{"hidden_size": 160, "num_key_value_heads": 5, "intermediate_size": 640, "norm_place": "pre", "rope_theta": 1020.0, "attn_scale": 0.258, "tie_word_embeddings": true, "max_seq_len": 512, "doc_mask": true, "dataset": "wikipedia_en"}
Each number is 128 + 24 x the weight over its row's rms, rounded and kept within 0 to 255. Layers, rows and columns count from 0. Numbers have three digits each. The size before them is the row's rms in percent of the matrix's.

# layer 3 MLP up, 640x160, rms 0.227, rows 116-202, columns 0-79
111:137159150109109131121119110155080107131155088115171139131096148135177102137086129131118117120124131148101143152093134107123179142157113128137108130166098140162130112130125120114167129154139131110118135202123136154093150120137122137169125108
071:097096133123130142105102067136148132124111128130138124145156139100137139114165171114109135130127141108153039119119106137138179152163115129187149104086111145103156105161134116104127119136116138105113076131114151107124115129115144117135112137
098:118084153121150111138149136155130150165108139134153098135119158149124117140096102129161103072129164129144118146111120098153156114167133126112118189163117166088119157135153132126117154118121111130141143106156114100127153134147094125127140155
102:140142146145136142147128145133206138152106110103132129104098144125109125141157148111094123126114153158140164119125104125133116155166114145137155098145091135118119104205115131136122145105116120103200109121155096109117135130183104106121150127
107:114097121164117134105133106135117165095127165119133174161110183166161114130132119135113156166152161096115145097149122101138088100086143087127119126143148106143133137094116181081137163160150093149145120117137131104119158099130128099153142125
093:078130121106126149131192103096107126137081146153118103160128143123151095107102111122167147092147144084157118127080153105123129148150116116080109138150131117127140171128139111090161133117123120119126117128119139091137111158156120160160107127
103:112171138160077122166120085164178162090134108156121135127137141115148129107124118149082143124127134119112104096138119151128117102123170115132102140080090118155099130125125167117147171110116128126148129108119129135111152129145126130155079131
079:111092149132138123156106120088142109116145147102101139175131111138142134134134114134086136123168153086152164146145092127117130132128133123112093147123122118120075126135137158138133123116156144105167148122140161167094102077136131108106130151
093:095124119118142108131167134115114086180115189117125129141156143124110135159093123146179105152124137125155126087101110198138126117133129125172129125153132123162158113155119118127112125079142093068185103173150119119163121141122149159137115088
094:089131082105157123137178104133120171125092134120152121108125116110121090136120104117102116166127159121155137138120118128100164081137106104118130154149183125110149129127104119101113117143080128118111141082146127105129130101112101097143105175
098:130111100106143140128112139123128120158183130146115111094128148128115129128155167144123085127083156116111114111141127136152095142110121161152108150147127141105099076157163117118105116132151120128163112138090120137112118072105158166104163108
106:135138128119171117157137128147130131117123112112131139135096120094120088106111087131161131138073125118107098112121135121143123159133154151143108124119140091111118145132086136105141087132121117131132157145140123117148159145159125114127129146
104:119131131159156123115124122123160140156132211173186129135137123132150146170145113143145104146116162121120141145171144131144124105126128095200123120146112169122131135129133130097118161151133081137126131107134143165121129087135112120126110126
098:146109105080123109146122140108149131130120130114184152068155125139129156126138120128102181126119163127109143098163129116098139121117093118112101141122133145095157163104098111149139103108114109146155094096123109167139096084160143112160143138
082:138080131138148131150128062085126105190133142102086125131121102135132129147146104133095144102169128100127181125147094139122159103106134101108102137145119152137121138107153128129126141084130137075163151148141158132120117116142122107112137151
091:152113099139152125148118093161145160133106153117100149084097156111155110124133164081085105141113102145116104137126106137105137100118201070122174129149148099166165143177145081150141149128146147112081095139121120137160120161113132093150128127
100:140099138146140185097170119086146108110127113165124117117144099098138166112118123109112081138113177128149111090122142113085184165134142099129123157143120155160103133145100121150159104130109105113121163158058136143146144148157092130141145118
087:174117133087121121165142131101123087135109109124144118094140123160085120160138149090145110084130134121128085149109174098124123109142136121130149116126106147114139120157141095168116143113136084103094115142109138158156127142139097113192117069
101:141120115129134207126102142102146154162112134096097130151113138149138162187108153120140097136142095117141115088144091102127123105103142136119142130128115127137161098177149131120119147128161127153145173127175111180132084111114122120127143140
108:082117184079120100100122164141214164094129124123121131160098157123090139131082134112119194119091118142118127109129134162129134109132115139126128105133091135138135126126089169090138136151152127074114190145087108128124115130142093156124078152
114:135128081125160127128128148148153133135114132123146121120134099082119096112145118139165120121109104104103127092163107105109161094087118144138147151120158115140137115137149152106159115162103129185135122111089080092155089121133156099120159153
103:149108115116098147149146095125105113149072099085125119120129132098173071102161118141113112133106118098147060149067137168133106130133131144130181139132155154126115199125112154145126135104104138097107125133119104162111145167133048110140132110
099:120167150107153127122100123091135116201120070126140156126140164088085138125135129145114126124141110116095110102131124140129141143142152115163100135121093119100097185146142118151102164157103093115166112110125135151116075140129142114129098128
102:139128127192145129135146140135114107136092146084102138120140143141148112137096135100128128136096144127114133142138172102130116118076140119138179142125115111084136153144133112127190131144156142137129094165171154108127074170147116125115089128
103:116094138172128127138117131114138108068155100149142174098121104084100132117149114145123154152138102081109115137111159139119107110122116133185166097143136109200085121137139083121108130120163114157129139100132108113153146141167130094128100117
104:143099105102142115135123139160140114136135161112111137116142114149116104133105170128105096156160171125142136145130113125127139125123120127130124142113084119113113115144172126140104146156175145121084170157118105073152129134096120110166092125
095:128168117158143100123136111097122175154129122144118127117100118158147111158143131154145142128130174094151074113115151084122107115158132067110117128142130128139157117116095172120155086141121127134197131114128114137124170167149145134141118120
099:106129160137193166132128133089131097134107128117138115138136147121152120155135115139120132170133139115132122170127106148129122106120140111129183129118145092116143105173103080115101111130127128108163120152077098150111101164141096143099136098
106:117144137143146159121118086141101083113166138151143160150124154135160121118144126139094128134092130118100152119102124139140143153136115078138139098110156113189154128105108107112128110099141139109161135132079077119131134140161113139156102105
104:109118149148127162151128147110107131112159116146121183121115114096112148141091126148118098122109136139168120132142122127131106149151138146134158110162156162126157183175108108155094144146115115118132140084133155107140129104130137137142115158
101:155120171116121121120170126117163136148103152100131118128151113184114123156142155157194155134187107139135133134087141125168135161173129120168102126156130130131081147108163107155142108111120156123118158155117102148109121143124097134109113106
085:096113141124130116108121082106103121105160125172099124130138161130132144124116109154159173129168128136097121122123130099097131114158143142095145118137135113132101144121138178114150114106142129106109158084109140108114108093112094134091101126
109:123086125136146134149077116114123077099161126111140155138138085134134125105138136138158138120146124150133160110103126132145150140147110090123120104108143129074149106113117091128144115170126134123141158119153110120125084137153090098157090168
111:169150131116139110136090106140131116176095098114108136070142164117168161111116120127111104093149108148135112115170141123126115104154128142132130158128125131088084083136144124070093140117096134147131161153119129107095119151104069103165102112
081:118119085079130147108146106152229118120125119141098122114143126117125156105102163107132178122130113140153138121167100140119148127086112163103123140157113132112168117118112122147146099136181091120112146085132115093145130151116121099116145108
110:117130152112158126152070126108106171111122143071147143140110093138120127124141121171098120120130125101115134132160165098123108125078098099128144147111151122165105121173110130132181155097127115122118138153127106188116145111104123133143058098
084:104155135158095131124153157157140178152126130065144132149171092121166154136132123087136141141178132141134084102129149095142134087125141091154106126122117121103131114181142162138097150151114101148134118154099077137115108121137111102146114115
109:077133148127109118111094125133123105117137115092141150112120119154121121151140119150140157125116146122108119071155069113150105086103143126102113116150123127182132099127143105129149115119126098155090103110159118105174124117184140129111147129
090:125166122158131138124114143157180180150092120068110130090137122141118124148146128165125104134146118139136094129142131106114157114122125142116087102071162125119149088161175108130150116100138120146087142127078164177127155057170110143124131113
075:128113117155123144100157123135125106092150163126109099146142132150105102155183086128137109136160157126118076115156142123161180092124147131116174150126084140127150131156081134139140099119143152103200119141169135114171161137109150073121114124
083:136178217141097128155142151110119095108142117149168116154152117133158142136151142117111126154107121092155114091122124142117157140149105120142150129113147095151096149120135131144109151171154100151111114138135136116128137138153127076120154163
098:125100118117146125137143134153091116131116113104127164158133151174146167128098134117173147121142139124133121163080110092138120096108139116136220122093161116137138113127148132102150090122120175136163132132129105158121084122146120115146135103
084:086111076101111121161131103144121138161096138116107150096119142126123149152131157092124144137181140153118135101104134127134163120129168163145124117169126103117119137119134169090102151084137172142112110124141179103119121163138126104119129149
093:111161153094107116122124093168112133129134170112106132120120100080102160102115120081123126106131126104118138146111144083146128126163114143221174192108111137128153119134164130127097127121089153156148132125114119137119144116159140166114123149
098:149128133121110158107173136205114140108170076109150133097111111090127100098109105127123096090136133125186157145132134139125109139107151120137105155141120150140101136147112104086114141099151139101124133126112157112096124151141073139126157154
099:174126128153097139110170094102139167154148111129124145099133104095078155120121105150115143112071120116130116096147120140077125076135110116093137109131122140123160154117120118131154133113132087119132126126138139181175123149140094126123078105
099:127102142139120138154129118129151095123098134104165117093148119129104143091086101143130099111113123106119120142116147132179168129121083103156157156129127141159134117116126118102138179167160121119120100129111125096139130137091133154115074089
093:085144118134114099117126126105156101136145141091136093137130141116108135151127145152119189134130102123110101115134119125158126152104122151130160111122108143124161138200180097135113111129112114126162123133116121118130146138130134119103125080
102:147145122080120152116120167125149123144114142116149140149120079090063130145165121168101112095091146126153169108086112178102151135171137141115159193113167121132143122114148154096159105130148084142168104113103108168126156140120104153130172161
101:154075121110097103100121132160179118116162174134117113124162086131147126113151121069169119117115144147127134133118176163069145120097153150165116115098125156112125103092129150095144126109145156129141113116150114177133156157144125091120106166
099:143095135118140152103135137096120159092128174144134139100166107145094131090126123120115142111151133105121076101141100098155103119110141074129091146144121138156174165144163121075127125115146196136087132121105111137137093103126111103098148135
085:157168154152110125149118155092106117127131134119176145160132152195140075124104104123088114135123130171170108137114136152140145150161143148113109137084109104161096158166096118102093178139127162121177124159094160175159098119124115132097149146
094:136143151150126121085107110139124126133168134135117135100087137130124135141119119182133180141114149167101146101116144134099083106127164126153157206162150122125151169126137162133127118106119130115133164102147153109140131147103072096102139126
109:125082131123139153125112095163143109128133142153130160131133162121142103121089127138122089127151145122078126126126128118144119132098173091156160110163141141154080141167117091093196118165107048135107155134130086133084122052104132109105124127
102:103112140144124162159136126104134140122176141134126142123138128112145140092092128123130152130128151076158126132120162136093108133134102116120153102129120146140091120132097106073179137114124137101108085128141119132143152134124124086111165119
091:145165130129146128122088120150146178132194146116103139152131109127118133148058130121071121140105156105156134136168117161116123141148143123157137162133091173124049103132122093108154108142145118107152117128144124127125111125128140099109115112
099:130157107112120128135090126105160137173082168152150137085127115116087147090154139109128111145103117117119145101113101126172125086130115108097133127173157155139144122127160134149158138138124091146145127188134135132134136126139110116105157165
089:122124086120099162137098120124185138166137129135110141150120147141151112125134138157109129123139104135082111153104129124095148132100128152136129110071150116129120123131080126078107092103166109103119164157090147115148113129152137126098148161
103:092146152093146113111134098139126131135133144124168128121160176191144171139143106109110157119075181111156104096146125166164120148102125086097135144119143167156157121144165174113104138136139120138105155155140109180144162099102118140130082138
091:124137119112139128099150128109144106126124140138130147138079117121131139137133112102161178150099102126110100094131150154141095145133140136141078125146149150178137126167141121121116043143138126126108095183169097149101099146130096120113109087
107:134113155090086104087131141172147127133204129123068106119101142107101103113109128179127136129105138153128134103147129145164123093124126099116132106141101132145130172149149100110093111161134125132122102106129120139123131109119127110102143116
090:108130095122147127138131061140101155112150151139136167079128096164186058192131129137157125146126140153085155110098140108127140075121157143148156151101113111093141142086159136120108123122116118145133144148125157128121145147138138163134132089
094:123138062099136157152126105103091132144093145152115142111111116162134107122088126118128144117154136123121128121107147135095092138098132129126111149156164148139124086138099156122124102133139109150096116120114141147103116104127108089122110109
099:123124176155146137121129093139114151151164140116136138145171118082131108175131148119117132150159089198125141136132163172096139136146085114151107114087095157126134128160135167093138128101139144104124161139059120153167131117210125111102128114
111:115115139158148085142101097147193157140129140150135115121139131151147176142133155137149150121124154101106123130110100131127162141151096140126118132100120121161122124096079123110162136128129151128188113133123100166086154100127119106123097131
098:141205140141105153158123109100130103143120121151150143126135170108131081142132087122136113113118140110180126146112142113128109163148135148095149143125165101161145151153123125131140130137112178131107108110075158105103123113179196117142108104
099:104132108108132202125147148111130118156125129151108102138090117158146087141122138147087139089131141158098111089097131159133106135163150122108168119118167108145126115101114157144138133141136129115161133168097138122109139107149110168104075132
103:130169129139101096145121142118140110142128122133154154102162109116105131132121105132152119098086148125138144084158145169110158150139164127119073129136166144133113114166140089078160133095102118076131138106124131121129128132151105120143130146
102:159132091112127153128103122104124143124135097137124133093153085120146069103114110107095166106078132130159128096101148138131150130143174162108144091098163132175086117111106106150150091112128122123109166113086128128119109138137116091105141096
096:107136150122151079162102148091131134116110154152104118108114129131129133100118129112130107114125154136141147107122141160124162142120139146143116163150140150094141178142169133152165151127119123123116115098098148129154145112151146153099151118
094:097133075124122123137117110130128141116165169130127106120153128167072171129135142123125126131158096138113123136134141168150137162122110118162113071097129112171123128114131104118133146095136132145109148122139114108163112106143104118096138126
090:168115154133089089098110132139155078132137096154101093167101139144111108140143112123163081148128157103207155128140135135111123167122169101137122100120144138115131134124151119108128150119115119137111139119091157167132108137153148065173107139
109:127142137167119162127144163137111146173126156098117113097168154117087160164086126139106150103153095118154153100077161112141175157176149131102192178156140108122144129117108129100133115114084122128116160152124119127134120138126136095150137125
104:120100150116137112081136124140138099140187139143192182140132127113097097139129126102159140130145106139178161097102140105133103122144117107152150138114120136130112145109155146115104117126138116103126147106146151090142147083087163128139141133
105:114107125152061108145150095104140131123126125087140128097099119086135197159100111148120131159106127133134128094143138118146101085145133087123112145125086160139121090143108072097157116140115113110162133102140159139161127137124144155144139111
105:129193098151110127155113163119131154133133144139104158112105125129109104132130139147135129156134132165136104096137180163089146084154128124135136120111115135121161108110128082122131159155132134107138134156134118135113184132128104139120145082
115:104110137125171136096149116103091138112126095115162132092141146140084103118150141124125166123153137108128122124092174148153101104114140135088117134173128115131133130112148147132134120142227115120152095131150119123111104120156137124108182147
088:108106146145144146150146147099171138129195144136136089132152099158142097123147128133162132145102115157101100121145152148140108141156191121177138141120133135111107116131129137161137121097155143127158163164157125136131156149131054096120113140
103:104144120144165096140150125099109131155154122131154172095140118125143102114133161149138100114117145141111166134165136116100110093139135135102100164138099127106128134116144126062135113081137106159122163120087110110150134089120092068153118140
095:092088113113140135119127158108102112154086117155157138141131128134122140141162174153114126132150123153157095069097158116127164110130101112125110131148110136106146104157113108161111171136117121138084138155076130127108159145139140137117136124
100:128129133121120159098120174142106136140105153167168161133126135112154119170133129088147164123107123140146117100153161156143141115139100140090123183162104138172171124136137135120148134132111122127120089096130113092123090080086109108157115150
102:097100145118116130096164092122123147139136070141167136096124115101117118137128094175114140142115163131111139089152195142132148146150143093123158131111132109142132152085151143148094121113091170091118114124167085139090141097124159108115109097
101:107107103114178151058149101100132171103110115100127134121127157119129138139170176137134118159124153107128148158090120177105140139117116141156142165131193154150162132126134116136121162122084136131138123089170089121119141170127120071150134144
097:165140111133125102130122133115125132141146162081128113087151129158159134113118134107151117089161137093155122133120099100120098129114142128135141131154117131135079118182106125135122138116100111152110096135150087106119101085134083118096121126
094:113153048134096139169140155140152149135163116129098119119132123105166119163111140137166144137141149120123146116143132121153129115088162108155108115119160132110149159115119126126143124134203090097116083133131097148140094141167146074138129134
102:101095133131142112134128121122134145176146144093130114152071123131138146160170149137127122098083148150117127157114141137155121072172113179112129110152145135162104123148161116156145134117118108142119107178124159129075133157105087143154130150
110:180116128120097136138110147134120136141082138137133119132100103065154097114122123118130103106166136160118157147130132115112145125110154165137135102146171130159130146125126146132129105126109106071113161131137115136161083155090111141179146134
# layer 3 MLP down (transposed), 640x160, rms 0.219, rows 116-201, columns 0-79
107:120153121125106131181146116156108135139148119118122128156101165083101112135094143093109064126132140120141120144177141148198120128140128127157119110071142128131146156121123129112153116121130115106119104123131162114128180134114108099116117118
081:149129164127112103161143121117096140088123126157144122127157139130126083150108140140149162173133087151107126101145137144153116094137118141127100125149145115127131135147109086131125110139068104159117155139133111094097126120140091140064126158
095:134113154160154140176133124100096129104110080122118155162103147163107124107121177153164134129119155135138167099155104121129101102089133103123139113107118114148132133101110145157122146149113095117151139141118126118140144116122136114142089161
099:133124096158141090121112118099138142143124136141124102141137145075150106091125165120131106102094107090163124155125147111164120174104148138126105138160123116121099156128149136170113135163196096134121082131136114163153171154109146118152128160
104:170134050140121094132123126131118142136117138128099090129098136116133113150169093124131191125106124100138114129140156109133105128124154129107159120142151140153125147134143127153144134124119113126134142162106100114133108074105091083105127126
092:102118148149107141110108077115080137151116109125152080161119124133124105150141112161156145115125141143096138119143132147157083110136126108128128115127128132190134121112123087110161113122131104161158098138114141120119084161118124149139115089
106:106118141143154114165128122110112121165160161149087113116176136167144163135137084137122154117163133104146137151091091124099124102157112106110158147130101095116128122122105137162136169112115159153112136133145094111113085130107094165094134143
077:176124095091150119178143128127146125155123131116151131127159136119133128154106123151151174108109116126145136138104147114130143083122142133166130146161092113126135137113106126089122128189110089152178141112095135094153111129108111106095114097
094:115152120119091091116171134132130112158107191119134165101138125150095161071180080130182119156138133132096114164139147120123175118129127104123092139125119087128127094108161148162128120102115150147113144138153097147137112162129119137107113129
098:177119119117196125142098147095105139128133145113186169162106118139148088089117127079120101136150122131088143107090123133164161179087137149133138144099121118106134125151107132129166123153113109139131120104136135084123128149156126151121084114
104:112140159125094141134126104136131165132140125136139123099160156104157126150162118125080099124100133159155085084134102157142129144154098108127142105107124098119104102107090096117108145089146141126150120165159110175136156137154085141066135145
108:097108099102096122122124133113140089158104147155098158126124118142145117126167079148159108119118129087100099123153122173110157150126121139182121125149108149123151116130103162109100137136129130116142159124105143133080128098114102134101166149
108:147160112119113174167108161099108068120139147161155137122146091129172150101146081148110145172150093141142108139147099103122137111125127071155179090117145139156126111125156130126108141122135149137141121069125116114106138104154162129129120120
101:119159116107155128190130158100131118166091114118150139118131136149122174087052109134121160181126125121150160150138118085119134196110127146168124157096125127124184171145123129132115166108107115075134088128122164160135132154119109160181117116
078:167152070058133161180099047157149124129103146136123130180154139120098127098107128148134123128094125124139134150117158111136157104129119080175137109159100117115104175164141137105113129133132116115143116124119111170130162141129133091095096151
091:149131156132187119127118089133120108139139117132101133110096114134119141126076125153140148125160092143149126117189142120081172149139112119128144137162149087159119129151147110096135167139134115145130110129124119070143114129119166140108141118
103:146133164132112091106108172155111129126105124128115125190131142174105074119149097158159143102155119191110131136105162114145100143161095130127140176111148091127161154079134125108163111124155141104097132145157123159090125104134118128133127114
084:109108098136154110101136121183133149084106130155108082067143035112129151098137137123107098159135132146138140137130129102157120152152142160132117140137130130124130158150106144142118133109124115115156122105144118103154150171165131147067143173
102:153144186096149117161128133147115133144145135122147147148148164142126126139119120141113149132173078068131137091146118104140115089133112119110130115064104154116161147098120074103134134159142097119138128109131059141137113151125144153133123149
112:146120171094090148077081113138091143124115093116141136097109104096090102138097165134109115196118093134141142130140128103150072138127131163121125097124151149125136104170139146119083137146105139123122146128130121149144085146092093156150107141
106:119158139143142125155165118157141130108132092129114083124120147094107131176109136107140103107127114117131159123116091069139136143116126164128127068175164180146156116120131166136071129089150181099145109122121134109131118127116200119099129087
105:109163146174152139122102123123134112129185118124146114140134109114121082133127158123108135124106141127088085158123071155154110124099135156091162139134153124123094131130137172116136097115105144119125134131111110087135158118103141139101115144
101:163146159113096088165109147164156150190121108112110149090088104192142131152125126115091134136103130153117106156134124131106155090183101111117102143170115135112111116122109137155135130180127113136153128126152132170155184133119092143114150131
098:188118104156171140102132137112151117142124136099104117157155125167133146148125076092152107131112144076125116141162125151110162117117118119124112116104183134105144132142134119127089131172123095162136094152118153135122120120087117104102162163
100:092148129105131143134155148143121101148128128117126126116092118099079080137127129104133129149122149116150092136087133156143143131157090150123097136071134150135129113154163141124123086158135133145173142109152154174130126145156109073136121158
112:120142136151129103155141128155143105095173148150108108140141096146075100114140115122127124173124153177117139129116064151120088140126143140093151116142139135151129133094137111082120115141126173161101121127105113137156061157080108168122111076
096:065142121121120180143068111135131119161158156141146166169108135115159117119129113064110068094116162145160101127080106134123110125157169094117160104145132100153123142115152122108134110098128125099124168149143132100149117128154103140170143116
105:098133117138133105105115069125128116133103141069142101162152115107139127136137144065092119175146159115132133115127156139098137126162151140113121092117105108068191159131138121135091117139148137153155102100178096151100143142106131131105175131
109:153107128147158097081130134148150121112132139107112128112158098167098113153128129122128148134107127128125101133127121127135125101122082135151117093083151104092213136130106165159149140113153077122163120118101132119088103127149111173113186150
099:091112104169121136118136141119080128139107129131101153182111143129112124141141128115119135121131129165139180154165108154131111100099117117130111100156115133118116122137079141136132147101147145140068140118119079145129103103094142176142122067
105:153137137121109099110130125062140160091114105127135116203144125140075103123118137128195097160177091108115124100109156094162126122129082107086101113147119147138111126137128116112088129150111136147123126101114115152134150089167143149122122145
088:119084062126106095094131127134089074101121193130107177112132123125115159119126122164072165167119116124151128179110103134111112091131154138090166097136135130103130099136155143139119098126119115133123089090165110102132101122131141134138135130
101:113115105140140112101103117158142111096146150113120152131131136094125081114134097158105070133133115108124145152142133109130103151160153079153168107193114152114122139120136144145113105145110142139100121118122144106141099143138141119154153110
105:099115096131121132116153117143125119156124101169130115111127137161134082138135138093090183131085168177140093116137103150111139111154175137131090146126115118107114132135158094127158126115127137145135093100100124160140112151090135087129127195
085:131157119153130084131145136151108162112131130118079114118178128145150149157074131125124117165138095089131126122122109112173110148138120145121154076126138121145152112096153121127132116118099143118099106137162132056112151088128130122126173128
106:135140091106150146131112111125114087137135079116156082094078135168088152117155088146142140130155107094109121145093121109136165110103131114139138135170149119114181155122108150127121115161140135076103119131132139132121123145143148124121130110
090:118126142182155148113127108136130143166113099095124132146138135165132130101180083113104164158120165155103139127152113115085116099157110139131131071113148116090137140093115141152111116096087146134094101112116112158119127135134134100118124119
105:145108123135154131137145129135149108140132119085124150164108156157136138122114130103121075137121155145128089150124095120116119079114127152177125121162103132150139110089139114128139182193122119167111141149103106153104126136140090113140147150
096:117139147156149141115109112116115145113117152092136138131123092118133107137113109158083099147110116122158158129092108124120125100161125124135131084138133136100144092113144159110147169104165165145154178131113161099123109117167155169162127125
081:129166094099146109154149165114110118105140144135134158139124091084111120134122112134163107117149109149087114141137137167132099133147091114186120141082107106136143139147119184157102125120076135113142107143118122062141087150095173102111091150
076:168127059168110140122182139123112135144124146103110102115161122121159153108127079158159128115123102131117127139100131145161135117092149109158125082131082136096136141127110117094126100108132121138141092130137098056142133134104118148133089124
098:094094139106134137149126141137093124111144155141105127121135115154129132135111114132146132093119132094108106161134139146162124112152101114127097107109121093124110127114083114119099116153168097087145139129113156129106160148119155133116139163
085:129153139101138108101136102118116122149151126158148145135079140124145148102090124112151117141166135097136165130149129111125157154113132118130152145108110144124151128143119154144116143140133162108096128092120099135101161135159139147146127138
096:142136110162114164088145155100116152121164110138130110131066114144112125138125131123130103131108114131127149140174099149087104108129124168129181123127116075105118134146095146120117100125100123160115080125176124120132126148155155136177105152
101:137192144135138114135126107133079131138137156106124108100142138174127179117163122071126079102142139048103109130125114151108107156116117157142086125141141176112121162163143133138104110130169151136130108148118109110106158110123125120096136106
098:078106149141138141125089114091153114107152090123121130079142133160118155088154140110082110084140115099120125100117099114084120146167120100129126121117129129163126097151123173125114128125105103092114137140138124125148148137104094109148174125
100:151152128103141111124156117135077122156138119081132128138106143099138130166152134095131108122121140080157153093079114096126161138116125151149118107149165153139080120129097091093120143176104105090148123166151139146145085145148135112165146134
092:107136120148130129127112147164163110120099159141153115089173110136137185118109135117119133118136143125089134151177152105114147106121123142136110127138104154153164120171161108111140123148125151169118169138135111139111119126101096109114094127
102:113081151151149107099170151170162111133122131153140119146147157170116117107114097157137096141141131172127106141149081159122076115107091125085132143102139097127108194133114139147085092114111114149104090125117148127082088123123156116137142149
100:146098117147131156111088180075087165150092159134116119163129117133170140133124091162133096151107146117093109105161126135131119091168143148124157171162152129139110139107148147134152130132154100123092140095179149129144111154100150117080123124
105:173133177132129129141107105082083129123121113044113128111133118130153122129121098109133155085121103135097168119093075160151127130175155164109129141114162116102111168102120120146087158158145120141131140101135115108135109106108116107112131184
087:150139095117144120126163139136122139125116085129133144118170145149112121149107104110138146106107096124138113139150157109124150156102119127095084145152111103104140158141103117100115153095174154119130127136119111109148128141117129124140132110
101:119151129152131101105098167120123122152110145098086099145116110085131115106086134163113144150146099163126118165166148137170122162117114118136131116151122094150139132147131115123134124082185112159161160133119150101159132166166154109117142149
110:153140136123112140102101136104147155137137085087145091108146146136135129121067130096129128161143128112123126113157153177119172170116110103158142143137154146132085189171121103115134138131103134144142119119166136157105140145133115091084098177
106:164147135180100123109142152113143144117112134111146173151132123175133097102132119166175122166180090106137130106129165115147107138138128133101149143091054109123163145156119140143161120143162133154110127140144117165134125156159111113098127142
096:115113122109117121119129125072134157101108112122155170130141157127152098122137161143154134104125153109092102113085173143158181133103144096135126145124109123111150104140148111118098172135134177146129161112129117103139186118108182156100120096
105:128108108082116103114094129142121150121118147139145087118174108120148106109199115163122154177089103127156140078150149116157111156131095119122159084124098121166114141105106143143119115108107101138129102130119092178131128128126140166099134141
092:131166095130148126114109147149111131164095136066122115140142157170167133175133137129163159114164088099106105095125145176151127143121110105094093140137134125119169100146123125123148130116132125111133153109111138106147153097135114153118161117
105:106112117129146157145192151154129138145141141135172151187093106118136117137103111094100151130117152120152140113138094128131105131112144127089147109093113109141137103137107149132169090114123133133111120177118162085116167174151142109124154173
098:125116124148127130142088084099139169112167113097152123154147104125118149137178111173127103153155101127135075180154112116129148160132107152114060141107123116120101131127126117132122119089110081144134118132132105122130118122141092114125134101
105:093148134126139117113121099133145123109122112132089147149122128139153113148175119125147107172056157149105114100118141096125145103128168100146141143111118130118112136119159131142121143123155142185105122159121134138101097146106136142100131186
088:155188093139087134127113127116085141105115081145152137121159127133140104141119125111148082131105067095121137150145148158162145134143141141132127127126088107137121101149147154128136125163169157133165129091155173128139115111152131113153111123
100:131104156130129158110142119124092168112124157111164163173151157083119157180130141161140109129106116153081111128103141156090143122112098110136145131120132152143113137107077140127112128135132167143114141124159161109136113169111097145123110163
100:136131128123131099134130144114148183155124157168112131108133156123120166120142099099134168171122090096163140118145132140130128118121109169136122078143160126142167173119103090128165094102138144124146122173145159128162133108131106129109115138
109:112171186139105154136149095128138136121113141127124150152171172116134108139148130137124162130118114103134147158151132093121122146125133164116137118110139117079122104146102154134144163114155155114109111118104107159128150080090153121154161118
102:093128134121147153154124120126092096160113131107138139145137168151150147119137141121167154106131134145064152113159134117162113107111096154093145089118133152138126116137151085105146143134130097145132146135145122138175135137156160113116140103
105:116128106111112132084120135100126160107126117096077139119131100107130169122129139115159132107123120123105091102140084066171155137106118153137137095132150116116100143133106156134148118118154117130135100122117172143103109147104146138133208110
103:108107107150153136102145105152143128057132177127121114117148135174154072097136101113097150123132120123126136164091171159122161118115079148128128120081135157129123132099080112139115082116155153077128173121147125103128135134121133128181141132
100:110104145157150138146134138060124124109127110154131151085120128081174077119130126122117104169136138106146118112144144115144147128103135124166158105173117151149118117123157120089148153142175164127110148129118162164126139143169111170164128091
099:123119114148127130121117162095151157135157138120132073145137096117107169111123121100148078146152109129129135112088133094094144109180115174089097127156150140166125097117131144110127123137120115146152131108126131125140099128105114131138121198
094:139157187131095088114095119106132137128140115131095108158120150141158112116115088119095147121172129118078116122144118104143137179144136126138094137108115165140143070152146128112153130137143126148116137113084153133124131134146178154124166147
096:138129127118134088117156148130145095133127121127112120046112135110115082143107123130132135110172123148111173135106170120116138086141127163137142131140148166097110102144136191137136142154124151119084145142101123109133119126159145144138111115
103:079165145156129092128107130097136110138147137104165126122154131121119143085160147147121133088115145153129153117129127099126136105136117143133147117107123147136134124109135106117078123100127136181147114105088133105069154170137100127165150119
103:159104096092134152113121086091130129149112131150125099087133140102134132147121089166106124121086132094121132131127119104128101105167127161162134091095134103119087155122071093159152167106120103158167141103199147129066131089150117085149149118
102:127171122102128158111118134164130086146075168129140138131128100149124126116187153126121105134138087153107171157127123118147143095070096156115128145133116123127127108101136077190140110144084127110121128125122147121101154169157168154093127094
109:131149098125141143180101199150111127124137113111145135100100116140146109129078098159156153105153139106125100120131151133129124136152121134117131160118139097140145150165155140125148177156143134141160162139164174115134151112119106126161131113
114:117147145146132138137151120105115126115148099134149068199141193121129125147139136156155116139127131086163113144131150149125156109133154108124113095172115123136107117129128116126142101148117125161137097118128176089141142135161081169126124115
097:102149134138098191122111164109139124116111072099080133168115098147160155122131124123135111120075104153117136150107128155135123157133155139159128138161141152144108105113106109101129141081107133127117093162151108103138155148157146133157137090
098:118094132150182116095107114094131121169138103146112118185121120127096130133158158113112140146112148131125166105144105109098153139073136103142136152139145149085136133155158120117139102124142170121125099151105112130162133126136159125085147139
097:129123121121105083117114153109105152091112150143149109091142116093148129120152105151119097112113091129124154167124145127120085080199147120100131125136122166110116162137132095144133131139163127162128124157135124094136103106079101121092130136
103:152100151129182138115137098107128106126096166133135090104111142089155140119159110131133155158116135152157099153137151095126153163100089121120119150093104147133153180127124126153129131124152125142107105098138129098109143123137124081090186117
103:130098101099142161139143138134146119182139101143137100115137083143129114103165122119130122170128182126136129110153137147143124115176170113096162138134134093142114082112114068127086140116107166134107098098103116079160111124099137102156132153
099:067088098138139140099149115094114116071115108127102114107130135139127141138113153103147148146129100131112125167139131121118119125113136153139137152155123123111167089142109171085094128153109149095117126094139158134173104137130139157097135154
102:142161105152149134132134108111101118117122120169148113103102167098127155141079145120091140118152130136095161113126123147124132116101101210114120128141115118101104136110127115140095144129108120170113132102118101122107115169120137164126095091
092:134131101122133092105130137112151076165156151151121126122158161125131124133128089123127142131120106110089121121142133099088120100168131133112117088116124124095100134121103175132111138145123138111140090140096089142123127112121204124122148138
104:116116134125131125152144207128108157104143131148107111132135157180126117156137113144097135107111148136150117103138129118150137125139132085128112076109088132120097137154089104122145117140115124141140136217121147123139127091119104166149111155